config = dict(
    num_hidden_layers=17,
    hidden_size=128,
    num_key_value_heads=2,
    vocab_size=4372,
    norm='rmsnorm',
    norm_eps=1e-06,
    rope_fraction=1.0,
    parallel_block=False,
    init_std_up=0.0662,
    init_std_down=0.0113,
    weight_decay=0.11,
    final_lr_fraction=0.1,
    batch_tokens=[8192, 16384, 32768],
    max_steps=7089,
    dataset='wikipedia_en',
)
Each number is 50 + 10 x the weight over its row's rms, rounded and kept within 0 to 99. Layers, rows and columns count from 0. The size before them is the row's rms in percent of the matrix's.

# layer 3 MLP gate, 320x128, rms 0.131, rows 102-127, columns 0-127
099:54 64 47 54 58 49 68 59 42 54 51 67 49 48 56 46 48 59 51 61 38 34 49 62 73 52 53 54 28 36 56 56 48 42 32 37 57 37 66 56 47 54 54 46 34 46 60 47 61 50 54 50 48 44 51 60 34 37 61 29 42 39 47 48 53 74 64 44 36 71 44 57 64 54 36 39 56 69 47 64 55 60 33 54 38 43 54 52 51 51 26 51 46 37 50 43 43 47 38 57 62 69 35 45 47 42 54 53 38 45 59 40 43 55 36 36 50 50 45 57 35 46 53 38 44 51 41 51
118:65 46 37 61 68 51 50 52 54 73 69 51 42 55 58 51 53 54 45 46 58 61 28 49 70 48 51 61 65 48 53 50 42 64 39 44 46 47 50 63 45 44 40 54 50 49 45 70 48 43 58 40 47 41 58 50 31 48 60 56 47 43 64 55 27 52 60 45 56 49 37 69 55 40 40 43 60 70 34 57 60 55 52 48 34 52 62 42 39 36 39 58 41 39 55 55 34 48 42 64 67 62 61 49 29 59 43 43 43 44 35 38 44 43 52 58 53 47 53 49 67 55 67 45 44 34 59 52
115:59 49 41 41 76 43 59 54 42 53 63 41 58 34 50 50 46 52 38 35 52 56 33 47 64 42 58 69 44 41 43 39 47 39 29 26 65 43 52 65 68 48 51 52 54 57 46 38 50 43 52 44 50 75 46 49 50 42 51 34 62 48 43 60 67 54 55 42 46 51 39 39 61 48 56 70 47 43 56 62 46 75 54 41 45 33 43 30 46 46 61 42 50 46 58 58 57 48 45 56 43 40 62 45 54 68 50 55 55 55 61 46 66 59 53 39 47 57 54 44 52 35 50 47 34 54 64 33
108:56 70 26 65 46 50 59 50 41 58 41 46 50 52 59 60 60 60 52 57 50 47 62 48 62 49 48 52 49 38 47 50 48 43 46 45 59 48 75 49 51 36 44 45 55 44 47 58 47 46 66 50 46 52 58 42 42 45 55 43 58 55 45 38 49 76 64 64 44 63 63 60 50 49 54 45 52 64 52 52 79 64 53 47 49 59 62 54 39 61 22 56 40 49 49 56 45 47 64 45 58 49 48 49 42 74 43 65 50 42 43 61 59 57 69 57 40 47 69 25 27 57 44 64 52 53 53 51
103:66 39 40 44 39 37 47 53 53 51 58 46 51 53 50 68 43 44 53 39 31 37 54 52 50 52 40 58 59 32 26 73 55 48 48 45 58 63 58 46 62 68 39 52 54 59 63 55 68 52 64 48 42 51 46 59 45 43 51 33 54 69 64 33 51 60 50 61 37 34 56 49 53 57 64 47 46 71 65 64 43 39 42 49 52 53 54 53 64 53 45 36 56 59 51 38 64 51 57 47 54 53 36 62 54 69 54 52 41 47 48 29 62 48 49 53 45 48 57 44 65 53 34 61 45 43 43 75
090:35 57 53 48 74 58 36 61 46 62 43 75 41 47 68 40 65 54 62 44 59 45 56 60 63 52 49 46 50 37 55 38 48 48 55 45 45 54 56 54 35 62 61 42 68 48 68 56 39 37 59 35 64 56 50 67 53 49 55 44 70 31 37 54 47 40 53 71 63 56 59 63 45 51 53 55 52 53 50 51 63 49 52 37 52 52 62 59 65 53 39 61 41 55 51 46 58 65 44 41 50 63 60 43 77 58 54 66 50 37 53 45 49 27 36 45 51 46 43 43 42 56 58 38 54 48 40 50
087:38 41 51 47 44 43 47 56 53 68 40 53 61 59 52 54 57 69 33 46 57 48 53 44 57 58 62 40 58 46 44 52 74 35 35 48 39 40 51 48 51 50 64 55 53 50 45 57 43 47 52 33 33 57 54 71 48 52 73 44 51 33 32 46 61 57 50 34 33 47 61 44 65 59 48 56 55 64 41 45 59 44 53 60 43 32 50 56 40 44 38 49 55 52 54 36 55 57 57 57 52 55 50 85 43 59 55 53 64 35 40 55 52 62 53 29 58 40 51 48 52 50 46 63 44 24 62 41
097:60 41 61 42 58 57 29 47 70 73 34 40 64 54 47 43 37 44 50 57 55 53 44 55 59 50 32 53 50 44 34 59 49 39 42 32 52 54 44 56 58 46 54 46 60 46 47 48 66 65 35 78 41 48 58 49 50 36 71 47 46 49 47 36 37 60 49 51 42 40 56 51 63 41 52 57 43 64 53 48 53 51 53 40 40 43 62 42 48 65 38 51 42 63 59 36 46 41 57 50 45 55 58 62 50 67 46 42 50 38 59 35 56 60 74 64 62 35 63 46 61 48 51 48 28 40 46 59
106:49 46 49 58 49 26 45 75 57 56 51 43 67 53 64 46 47 39 44 41 37 64 68 39 68 44 46 40 46 50 37 49 61 34 45 51 43 35 53 51 73 41 41 44 50 48 45 67 31 54 32 60 58 63 40 53 47 49 47 56 48 47 69 57 47 49 61 52 49 38 70 48 67 36 54 40 66 54 59 42 51 42 61 53 33 49 50 52 41 46 44 56 47 55 41 45 43 65 47 56 47 61 45 45 31 46 54 52 72 32 52 54 68 55 42 42 52 58 64 38 52 40 61 45 39 46 36 48
094:65 56 33 55 55 58 45 53 63 60 67 57 35 66 51 33 49 41 47 42 44 52 47 34 64 55 28 66 38 43 49 65 53 39 45 53 60 45 50 49 48 66 52 51 30 71 61 55 57 46 50 65 52 54 35 55 50 55 44 52 53 33 51 45 55 51 50 66 51 51 37 37 46 46 56 34 33 45 42 71 44 71 43 50 45 42 29 48 58 45 49 39 38 47 59 46 67 60 42 40 40 72 48 44 46 45 47 56 48 60 26 32 55 51 45 46 55 56 41 61 43 35 44 52 45 49 62 52
098:46 35 42 51 52 37 53 53 47 52 69 57 48 55 64 55 60 63 29 37 65 52 32 56 53 49 66 51 50 45 50 53 54 46 47 50 64 35 59 47 54 45 32 70 53 54 56 72 53 47 53 54 38 60 44 51 51 34 63 53 51 50 49 37 53 65 59 46 50 54 51 60 40 64 42 51 51 23 54 50 49 30 60 44 49 50 46 20 40 31 42 53 45 42 51 42 42 61 38 51 52 74 63 51 31 50 50 49 74 55 56 52 49 28 58 55 42 48 45 47 42 54 45 47 47 26 53 45
105:43 42 58 54 62 52 43 59 64 65 41 34 41 71 57 44 75 57 49 55 40 40 39 28 62 48 58 61 63 54 45 40 80 36 46 66 41 39 48 51 46 47 47 59 50 45 59 54 52 43 56 52 59 57 57 48 48 61 34 53 54 43 56 56 43 57 56 68 48 34 63 66 56 58 54 48 68 43 51 46 58 65 53 52 52 47 47 46 50 33 44 59 47 52 50 45 47 66 60 53 63 56 38 61 33 50 52 49 64 40 45 56 55 48 39 42 37 26 79 49 60 52 40 49 51 37 62 44
105:51 49 53 51 51 53 46 48 37 65 48 46 39 63 46 59 40 41 40 57 52 56 45 48 60 54 55 73 55 40 61 50 58 49 42 50 53 58 57 66 35 21 40 58 51 50 55 61 58 52 44 46 67 48 58 41 40 24 64 40 45 52 48 51 62 48 48 34 58 67 48 43 57 47 71 54 51 46 36 49 66 58 34 45 44 52 47 37 59 36 53 62 48 38 57 46 37 59 37 71 62 49 54 39 71 50 62 55 46 67 69 46 50 46 57 54 40 49 47 44 46 53 57 71 40 70 33 53
106:35 27 49 62 63 48 49 50 37 21 57 54 50 51 39 46 59 40 60 48 54 48 26 42 44 39 46 60 51 36 36 43 39 48 23 47 52 51 50 35 42 43 66 42 55 40 51 58 58 42 43 53 64 50 55 47 47 50 51 43 51 56 45 58 59 51 58 66 44 40 56 28 52 50 44 59 59 64 63 49 59 49 56 41 62 49 68 49 73 44 46 59 51 52 48 39 50 54 57 45 63 56 32 68 49 44 56 45 42 59 52 66 60 61 37 49 50 65 58 53 45 37 53 51 27 40 30 59
115:47 52 46 40 49 52 46 48 45 57 53 66 28 46 44 74 46 56 33 51 61 55 42 59 64 56 49 59 38 42 38 43 63 34 46 21 49 45 50 56 43 43 59 42 59 58 60 63 51 44 47 62 53 52 38 36 42 39 51 53 56 60 46 57 59 57 49 45 54 59 52 42 53 53 63 45 41 42 50 60 47 59 54 44 30 42 62 48 51 47 35 69 54 45 42 38 55 47 42 53 38 48 63 55 44 72 48 44 42 57 67 43 81 55 41 45 46 59 39 45 60 61 50 72 38 39 21 42
086:67 45 54 17 44 32 43 48 64 48 48 60 51 55 52 68 53 47 45 41 46 33 50 48 48 59 38 51 42 48 62 47 58 38 51 62 73 47 62 54 42 55 34 59 37 49 41 37 39 63 57 52 49 51 39 65 34 43 60 55 59 50 50 70 55 68 48 46 48 46 58 36 32 73 57 67 45 44 61 47 55 44 56 60 56 50 55 43 52 42 57 48 40 50 39 45 52 50 48 27 56 71 63 50 73 43 66 54 53 44 61 56 57 48 50 61 49 42 37 54 49 39 46 56 67 56 42 49
110:61 44 36 44 59 72 69 55 46 56 32 60 53 52 58 63 45 25 50 46 50 35 67 57 50 49 39 48 30 45 55 53 55 61 50 36 50 45 49 73 56 57 51 47 41 59 54 62 50 56 50 43 56 46 68 50 66 48 60 46 51 57 43 46 66 40 59 69 54 55 41 59 52 66 32 64 50 57 55 49 43 65 61 60 40 56 50 57 73 44 51 44 43 53 32 50 50 40 50 59 54 56 40 56 47 52 45 72 51 47 37 48 52 47 38 37 62 56 56 50 49 35 36 62 45 21 62 54
100:38 54 50 60 54 43 49 60 44 45 39 48 39 58 50 47 54 42 57 52 32 42 64 46 57 61 60 44 29 42 55 60 61 42 23 39 50 67 79 49 46 62 59 53 36 60 49 71 56 41 60 48 66 41 41 62 43 57 56 57 65 38 41 51 48 53 57 75 52 63 48 48 51 59 67 28 69 67 55 44 38 46 48 56 51 57 58 63 43 44 49 44 46 57 54 47 45 42 61 43 52 46 53 66 40 53 56 61 35 59 44 47 55 45 34 42 60 44 60 28 43 48 36 58 59 45 48 46
103:58 55 56 56 43 17 28 49 41 55 44 57 60 45 50 55 37 52 48 42 51 31 44 36 53 68 50 53 54 49 54 38 57 47 28 31 46 62 47 57 34 63 49 56 58 52 49 54 54 57 45 43 51 56 42 44 37 68 56 53 68 40 54 57 51 48 44 55 43 59 48 60 45 58 60 50 75 61 47 46 48 54 43 60 53 66 66 72 57 59 34 55 46 38 55 61 57 42 64 36 60 48 47 44 38 60 56 54 41 39 32 59 48 44 60 56 60 54 59 60 51 63 60 52 33 29 65 53
100:33 54 28 33 46 49 50 62 47 43 47 53 45 40 45 46 55 57 57 59 35 45 44 47 63 46 47 59 63 49 35 55 47 51 48 57 40 59 46 49 50 59 59 69 50 50 41 51 62 50 32 37 55 60 39 64 49 42 47 61 49 50 46 83 59 72 57 48 62 47 54 60 59 46 63 46 55 51 63 55 35 68 53 51 29 50 59 29 36 37 44 56 45 42 49 47 47 58 54 49 43 56 41 50 50 48 51 46 54 42 72 31 68 53 60 19 42 53 53 50 59 42 47 47 47 51 43 28
101:52 60 50 58 59 64 47 50 63 62 54 34 42 44 53 44 69 60 49 54 37 36 50 55 58 49 51 41 64 50 41 46 55 46 66 53 60 37 52 65 41 46 57 55 56 61 45 62 55 39 58 45 48 47 55 41 67 48 47 77 48 37 57 48 47 51 51 56 45 37 31 84 69 47 51 43 51 51 41 49 60 56 32 50 48 26 61 41 48 43 31 59 66 37 34 51 55 55 62 47 55 51 64 52 48 57 40 47 27 48 44 44 56 31 43 39 29 49 56 48 66 43 58 45 55 47 48 53
106:47 38 35 58 71 53 49 55 61 68 31 49 56 41 67 38 50 54 47 35 39 55 32 47 52 46 44 45 44 36 54 60 43 36 35 58 54 45 52 45 56 55 57 55 42 42 63 59 54 53 45 54 47 44 60 66 50 47 53 54 56 49 62 43 56 56 68 51 58 38 53 47 67 55 51 37 45 53 42 43 68 38 69 53 31 52 45 53 52 43 28 38 47 50 57 31 67 36 54 61 40 29 53 45 32 63 49 60 55 58 37 58 54 72 39 51 58 55 55 45 41 29 66 49 47 38 57 38
100:44 57 48 43 46 53 44 70 30 39 48 32 37 51 68 49 49 54 24 64 42 54 53 47 48 48 55 61 61 52 49 37 60 49 47 47 55 60 53 55 60 57 33 56 51 44 41 52 61 45 56 44 57 49 48 45 41 43 49 36 65 51 43 43 54 33 64 46 22 27 36 54 32 50 43 24 57 54 55 47 44 53 58 60 57 54 60 42 39 45 34 49 51 42 41 50 36 51 26 47 56 51 44 48 64 50 58 36 55 43 66 65 60 41 52 44 64 64 51 57 58 61 50 48 29 37 41 49
095:49 64 45 44 53 58 65 56 38 28 54 49 59 39 61 42 44 52 41 48 60 48 41 47 52 31 38 69 41 37 47 48 60 43 47 44 62 54 64 54 42 33 51 42 55 50 39 49 55 54 41 44 76 51 51 44 47 49 53 37 47 48 24 52 55 50 39 53 52 59 67 35 43 61 53 49 40 45 60 67 40 59 33 49 37 54 43 49 68 57 37 47 53 56 53 56 40 38 59 58 48 58 60 34 62 62 32 51 48 50 65 49 68 58 43 64 53 52 53 51 32 51 51 34 59 56 19 55
107:59 44 54 35 44 37 55 41 50 50 59 61 54 44 64 50 61 54 45 41 57 46 47 62 56 53 54 66 47 43 51 40 51 40 36 58 43 48 50 49 46 43 56 86 52 46 73 56 61 56 35 70 43 57 39 56 38 52 60 55 58 58 66 42 48 45 50 55 65 42 53 56 59 71 67 64 35 49 57 61 37 44 38 36 40 42 53 35 55 48 45 52 41 50 53 57 54 69 45 40 61 61 41 31 55 56 59 37 76 36 56 58 52 50 45 60 59 48 69 50 56 55 52 57 33 56 62 44
056:42 61 40 51 59 30 36 46 33 59 55 36 63 48 55 41 53 68 57 62 61 50 48 54 55 51 55 53 64 43 62 46 50 48 69 61 53 49 59 78 53 59 48 56 61 47 63 56 47 65 57 57 67 47 43 71 48 30 53 35 54 53 41 45 57 50 61 64 35 46 48 60 42 56 55 53 55 65 48 63 58 49 61 49 49 55 62 52 41 56 49 51 57 67 56 50 26 54 49 52 49 54 55 44 43 75 45 56 47 64 65 58 51 33 48 32 54 36 67 45 58 58 47 45 45 33 44 66